{"num_attention_heads": 4, "num_key_value_heads": 4, "hidden_act": "gelu", "norm_place": "pre", "rope_fraction": 0.25, "qk_norm": false, "parallel_block": true, "optimizer": "muon_variant"}
Each number is 128 + 32 x the weight over its row's rms, rounded and kept within 0 to 255. Layers, rows and columns count from 0. Numbers have three digits each. The size before them is the row's rms in percent of the matrix's.

# q: layer 3 attention query, 256x128, rms 0.182, rows 202-226, columns 0-127
# k: layer 3 attention key, 256x128, rms 0.178, rows 202-225, columns 0-127
q202 101:128160174156130104193197114127136113144096141089165100144126127129129121165119120154124111151124128112181117064166163126132142107095194152128126087126118103139072113128137137122121095134145117087187102105167203191128084126120074092099146043131103065163162181135119170092109129119133104150168128062138122091171159150072115086121186118115058118146144171124105152104185104103159115072158
k202 104:096100138160205155130168102121147095129145135129106133136104098162166101121036116139145105171172103138133134143106128085113110034188090126208154123099127123158132123059105136156061146124114143131156091156153110182179106187140185115116150119137140104151109141085110158110147136114154125118140119100121061104158132131152125118155188161165178056099100131111114054173179124149130120155113
q203 100:115150160148111108132121133123092097087099149106112165149159118151137129142080128137101122157141150062142112079095168099151103147078149183122112037115149141103127133099122142051115118185128121114104097110125138194148157171132130098109123074167112114069132178163079141103083158112083134129141189041113198074149167157160156175150189171120142124124112187115144120141186143133125136074141
k203 122:141123179143108136080099112131043166122116137115124124167187094189163122110138126187078196123114115143110129137119096142126127138106109116113169117164117123103148159178169068088096171138117076100114116135128139126122128148164126112177136086129172092151099088142148123147142078160051094162122130133130127082054091168212131180100071164148181104090109129134097151116101174156117173089174
q204 098:207136135200131099169095148088130141102125158141143117122108099130159099091046136175099142134159169157128139123154106128095106144157133103133127143132135162113135126167075143094110134090084121159158089101111162090114059104174105143103089058110158081119131109120120137155145136164164175126112161131193173142159067054071133121140122121173118109067107112165166113150092142094202191095150
k204 095:143141177143161095075087121145136172109078109161156109086053120184159065150142135142086175133169164103100134145122090176104119154184074140120162083131113154148092079141168157067127111180080126080147118098154136117102090146126108139189165126096112126135148097116125143140102138104106145150161174149074155104140141127125182088078072140123151144090088131188120103163111056131169094169162
q205 098:123145242116125155110122162088159130139125165148124137109121110143151170132094094114162112110089083154082102146098107125149181076189161166089145109134101094171154133074134102200139188124114114123088114113097134164114065101070112108128110128131114143124044164083090113090123191144135126093160149147136141107087125128137118095124116113120114145105142118128119156140156140141208200202187
k205 105:144090098118103109126132134107122128153173133141138134067155135104125115151137079170077148155117154199182107119153125138159117039125172108058111134118149085114149100158159174097093080124123140186153119138136139131130070089133165092081102145085153138155113151121109186110098144157171151164146140155172110208122135108076092143150125166154085147114120131190185079085145088116149064133061
q206 103:127166036140146166174137183128145127117126107156124139153175198131164112084164217118112083135167092108106123158106125074086095146098170062097067142161152131196143104102106162081109067163169104122087089094134157178095113124116131128093073122096119131139129148109114097131087153097144130192141159123161126160133145136173137125105144159145101204134163140089113159106098131108108117174130
k206 095:101121160061179112128130067097087211134121097166151112113097109162145169107123103098186118169136151129157132115112140088149174110096135089083095120139130144095161165143076109167146098113100129140110119148127162134182104173132123077094149088089115119161138108148133157138093075121156147123164147128112225152073145116115121075113090089113142139188133140065158185177170092139165053123124
q207 096:140095123119127116072132110132140145165141115120162116115152125143118069141164099114158133073103102130105163146175096098132125116102115132164177148117109117119103129143124135131124132187183076130056071076178168078151171090154172089129210107133129115161139114194097137158107058150081147096160086101125202132099140047136162153136171151106190134153130135085110115058098149138110128184130
k207 084:138078148074121204109154133075086090108147143179082160177116160073077127146092127078148140164168109176123107123127126079114118130094161145140074176174127125146146143165109122078074125151130108114113141097108125105113151157135125152117137095089131158113114159103124132125127160148211079142093057178186101153088147158143140064133197115193196140115102139122143147130094152174092144126097
q208 110:125107123115156137076146062092107109143111123124090134164137149153105181173099080173155102167171131109091178134121133168101085123143162127148052159069138172136131126107175117132137115133158118126144163109124185141100107166071082126194131085106098115150103080166154090116089123162094183186163157160096134176099106128105174134149142159084120072097140157196147124069166139119110100064112
k208 107:096171116166099083155145196188068122070119133136188135090116075141098145127120153088094145144084138157109166154115129115103120116117094169110145086190107086152131149222152166113142144081126138100150149151097076130159124167100106233110127159154160108116045130134121130157126129089170109133126124157144132128128106156080107080081102070161139126099144083106123071159144112166136129130157
q209 097:118122113092131127103148153162131135141097094180091164128093119111149157124047178055112142218134141104131167049162134145154128103125108093146063121114105109181151166138149167130160126113098152106123113123051133100126084144122125165110154144133099109097183169120134068142125123107140092136115195143139131082105103154152144113174082075173096125202143113199142113096125150075126180165122
k209 089:119099165120101088164146182192119157131117140132103129138152134122153186115208127200100110115095111090131101117124213147105150104183150112147088124104094072150124120125107154066126194155106104159185103168099110143097143126173077158103139143124108132123179103109130050120151125119098139103113181124161179040127160089103083127089083144123075156166132166171127119110116139114106113139087
q210 099:124153177094153076134176110225131097118122116120167165173113132137147120063139178118081140157164140109116150135120155116093121118156176167204162086111065092156107122136134175121083150119145099075101162155124184094105065159122113075109124135090060117087099159164148108110150141129109080167092090139152130129146187155139120134148114129158105084081155163105101053155098148172145142117132
k210 091:130123143124157117144216153096161174158149153190123077155192138141117113120126125100131116101081140083165115146138171153073097106081150132082129093107145145086113109153068133113148170085166126115188153107115222151124143083201131095116069158108135133134135079121064132146162132167102111122062161129106142122095121118148129132162121125114146084088110142069131163184151147107119154062173
q211 110:152177147122091100134143099144097163207062124113108196102149147130091125123095122133221131156098165119123116153075131137122108111135191132141130111138161141116073104151106174137065155095144074131167147170121193177141085075126098139092153121149086066089141152094172173072139055140152168090177152131098088156130146130098116153145129145146138163088132061124120126134183129120112118107117
k211 105:102152082121076132105138164116111106172182165169105038126172088190215093105091141067107203149152108096146136116129151120113137093140099072081148090140139117177125101137111105191167089170120141119140083128177106091100113163133112142068146164154207148132135139069153143128142134075169146142143130117122143126190101147125064118129148131134109078096096148154094135110097138140120137111133
q212 102:115116134108162106166090173161117157141129140070097118076193189136126096140065184132146170120110108101181114209129133147081133150116181088071070132184140104129110136114115144134099087161098091149152103169146163103134116128142116103186167135182144156079105145112109107104046172045114106129156066138145157147121159172131173137079125127131155104159076101117117151172124127144127103134128
k212 098:140153076139153166116115098082128139121071154119122104140179110176176162099159120118138099112146125080199061132130112147170119122154114071077109196125114195165181104157130143165130104133095073099161118094103166155113119102109138178157126081135147080161142105123128146115173107179166154163109107081160070120168084160167118088139087098119101152156157113058115159194095102090155138138108
q213 115:135125157083108151134141109117139110105103138154139048119149135057172130168131175147121094145059203228087107098098119158120144183083141125155125153164107136142121178144187142110195114124106137093129054151070123134104138134122136064077086177144062161128130107174163074136121127135154094130113134118150077145164096104074140174151137097129110133131102131147127164144104157144111132165089
k213 105:116137105141123160104137111050132156127115105192090147127109159166111181127154132099111074118091152132101126101101164140129140150164148197200130125172118117117144189111123116086091162183137200159104133137173075148180141069124124107137105102121150152113193178112132172168166113105142146117099177150104107067064103074094107044137135168119097154159103112129135134104075146082133108132100
q214 094:063163089119112050134130096124148144166178176147076156084107085042114131121105113101110111126192156127212092152117107125159109151154124099174097165106128160142149154130185098092123141197109155107145159107156123193190103136144094118119100157180088148157099110124153109143100113070119094127106131166137157091136143122139135174140211127109113136158159107055154143120119112131163092106111
k214 090:155089142140116060155114151149100132107202148107104157083079135159131110065150176075099180130100123142094125068125188181188125157167162119138087132084112105081126100136139117163109087112118131098102164176135165142162164192119170132196105146150147083111130132077178099091106063112120099078131125147101102148125096127167179138159165105141119131155080139106049124129165123144151125153120
q215 098:169047126138111174105068172162127105142152177104116126157092125146139153157125170140138076112121158138141110118145090141108172082138099108154100121176138164096093182166096084139185175189116131106116101160111099074141122085062099089155180098181086108070134114117033210079106121135127107144097128125168141149148120115107109106098127147140129141060167171117131135115149146147131150139170
k215 102:063089116163136130096102110167134112113130116148120133066176113145097115105161135113160135068119104200094101205060077109089107175128164183062104170153182147129137122096100152121082165115154150160141182084118161131106085069102188156133141120113138119151105157123198142121133156178125119107153094114125075094115104113100118072152162181108169087100089162148164147141139145099127121147101
q216 096:165130156129108143135094144116138093160144098090144150078106131096121184180101156104091102087129080147125208148152133154074084208112108152140075138169090150108123109078183119049143121122115213113129199125143135146090103102084181095099146134111174152174130102136153134143172089165103154146113121100111087072158175166130167152132133104137157107135070104138104140125127165139068097107127
k216 097:113133145152117146151146087110050152126128073119132098124137116116123153192175136128112135066109081091117073191107182093148168179132147169146177143104098152127118113151099096156096138144170168134114083138082104123180128112116155146106122117149118196121130115158120116118081087115116152145055149133099054145150126074166140166100200114114105190082104110156146085108140130157154173149213
q217 097:154168117092106139139068132176102159124090207087094138103103144103086129125128063081119157072106120164137130218186121154115093106100141095072155128094150142157135092126147145094122135132144085136133174154109106177146176156099129133154066160096153131161179139143126090163105110124139128162173164120174112111138120051095122151107130174127121124159083145150158070172068143162098090137067
k217 095:153161133112103107154139182138100119128095088089171178126090119187071159107061157160126166105166111135122106150125162127144114129050100151169132194186093167116117085118123111161208117133082160113122135141129120125153130116132165027146118054126149110084115157100091123137153151133155165103089110091141156144135164153150143158112145086102044097142128115151081184136087156172159111116131
q218 103:110119150167084093120106201157152163100137164081135112196093116115093157138117050137089131108090111168111135179132099096145140120104166114146121092131145125095203096139158102169143096128165136068118123109159151129066107088105118120098092110230125117175086091090141130159158122077147075149173144073140168187146144113109195122113136080117110146155128146128070135106156161139166147136147
k218 098:139105147147062137064101090135094151074104052178137073135092139133099070203083065154122111111138096159134142066134105099151184150113194104131116115121112134094116116150174146096127113059140163145132182109140132108147156149148154083150136114160179179133130104089174125164134140137111126109099086171126127100115087164100122178081129184122096171194116126121153112160154170163171127139129
q219 097:110171116082173162101085095105114130183186138145136172108129132195122141123073173048168123119128132111162126136147090117144051111043110161130093096133119067154124154148121084131144090078166080106131133136180166142162159128146182105147143138161126114177173125120129153110130105124115075076128128076105064159128118189137112161111173075093156179111108177131123127163126112095149146108099
k219 090:114094120113117133120124074090055160163190121112142110175113133122117139080103166143129052120114061176137082136156124172146138099123132123153163134140164188168159077143094136157112101093139141098145117176086137154065193120136146136114124195127162081186111152198077119190096144100167171138093118121108104099129143126138066154132145123162159115181083167191103113153136117096095142142118
q220 108:129098123129153072137136148149057087158187127203139106139100091143132165178178180139140110108135107123054140109126145126083081159143111129105143162077104161161130101162111154079164193131083127156174064136139086161095174133099079084119161147147195124115141125084150134126144111146107089105097168172112083165147118145160113118200147109082161093105059123087139116111168109140134111158110
k220 102:137139128163122146165179074135131162109126091102082139069139125126135081114149151105082080133076141220124119132151167116162180104112130156113102104130139109207103138054132166130144097115125138189183152176146114135152151150094083138109127128070134106126129170116139151032109148167156127149099162095032145091100165087113131084152112171108156155083153133142122175159141132111108104105159
q221 104:135143153115068105059086151124176150148136126168117146096157096116208126097095140089119045147088095089166113100131072092102168149140090098150149104122187200125172109119149139151140148100135137127165121137099124134142111167169137118129136137129147096147076124137114156075067121179076133112120136088104159145116179153135157091145139112158058111130066086106138157169126124163211087153175
k221 097:132099164159198080136110105107128097049158150123089105124103081139073146112141098140077150134117158126074108104103136090190102145146127119089146175150140130097122168162137161139055095105053152161138130166090188105122087164190139138139105175103165176190098121131141112090098149132132159129096135110144159124151087129170144122202117165092158148198136117135118102063101106142123146179138
q222 103:159151130121176091153111113110159059175137179141116127165142139127136177160121151120121143191101120121142145116155134097066095062095093149121077092147140082117127133140093130077138135085058101139106084133150158148070126062121162186136083098176071134156122094086193113099201182129121145139173167141154189082146143141136155136155109128103128145138140154094106095098100167117164160148068
k222 097:151132151140116131139184122184168203103105153149156075133142154164140088110140141142075111102100111112138124117136083148089123084118199054098147139101135176144131110096142144168118107201111134125128102094101101202154154129164103097092152124123057129128149139136120141096117133121148197128087113192123121079087110090118105176079146126135156131142079135204106129083124204170093084167138
q223 104:122125113164087103139128168129182138136086138157102143165159151161066128110092120101077105150076111117131110078121107181105117134077168104133097160116130116108123167150142144110131133153143151090082176189198126101146171133111151140096058164111122110171089151175230069115121145110111113096106107177145178074142134161154123112153123098068115116165081136132093143151121167156169104202083
k223 100:170115171074119160134156124115135184159142151120108162141134085163102111118149148132131086122134142109125177092098169169138089134065131081077148151149133126140075141093134089124099117123119114125158142117176122170160152215153119153177095206115098163099192112174079083127126149170135142122089154166184092091084075114102088141062122089139072134136168070098115091111079170131109153128106
q224 105:105154170075119154183130026109126135115123137206215145114133136108099115140158105151177122159092161139132172093070183150106176096170125139135142173106143152131091156090105099151185105127178134121124123104130196102150148056120087124143116146061143145195134140130106040143161125128116134139139137110131195158133105117127078133101106113149118131141115143090109116119117068112078120089130
k224 095:136176091111105129183100084102136126154176155127077106134124179069107151143117142114101084105104156115192188109116147109202160124104107137149134103178192089155150123125080081078101105147146111125116125109089071153147143076108125155139141126127109144124132131107085167200118151124073083120167102150147139153158094130120161127078082099132121159130157200138140092168090119228184116139109
q225 093:117109074170144135108114093119186122120169058125149146111132126093139132142136139094116100118120058172114130129115096212165120140165098160100116134115180146152143113081152115100160151104213059145160168144145124140176107078149111149083142109088129087055098095153088143116080123180110102149159140154165069104114090135183140130076093122100129170157125064134135154170119157139159190109159
k225 087:066146095098113092174124113106106082138119123120184175101080108152111137092105185147123115157104126097173143132113172148135152199152140085053094136136137109138097165116118084190127165099171109191140136115156135167111091180108140175138103055104128163156158176108092146163132159082179170110115126140131162108139123114105081145180141148116143131126163094177124085098151049056136091111137
q226 111:127142154107143145120135079105125171158106150157143144125151077200145108075176093159110058201101124165069151072134104133116126155041129111129158119088103184135124107150159151138058157153143165066111126153119064100134115102130133179136098140117166085106099163114092138054168139119126094110126158125179069138053175135111143120112115148146115152139183154120140123164153167135123162152092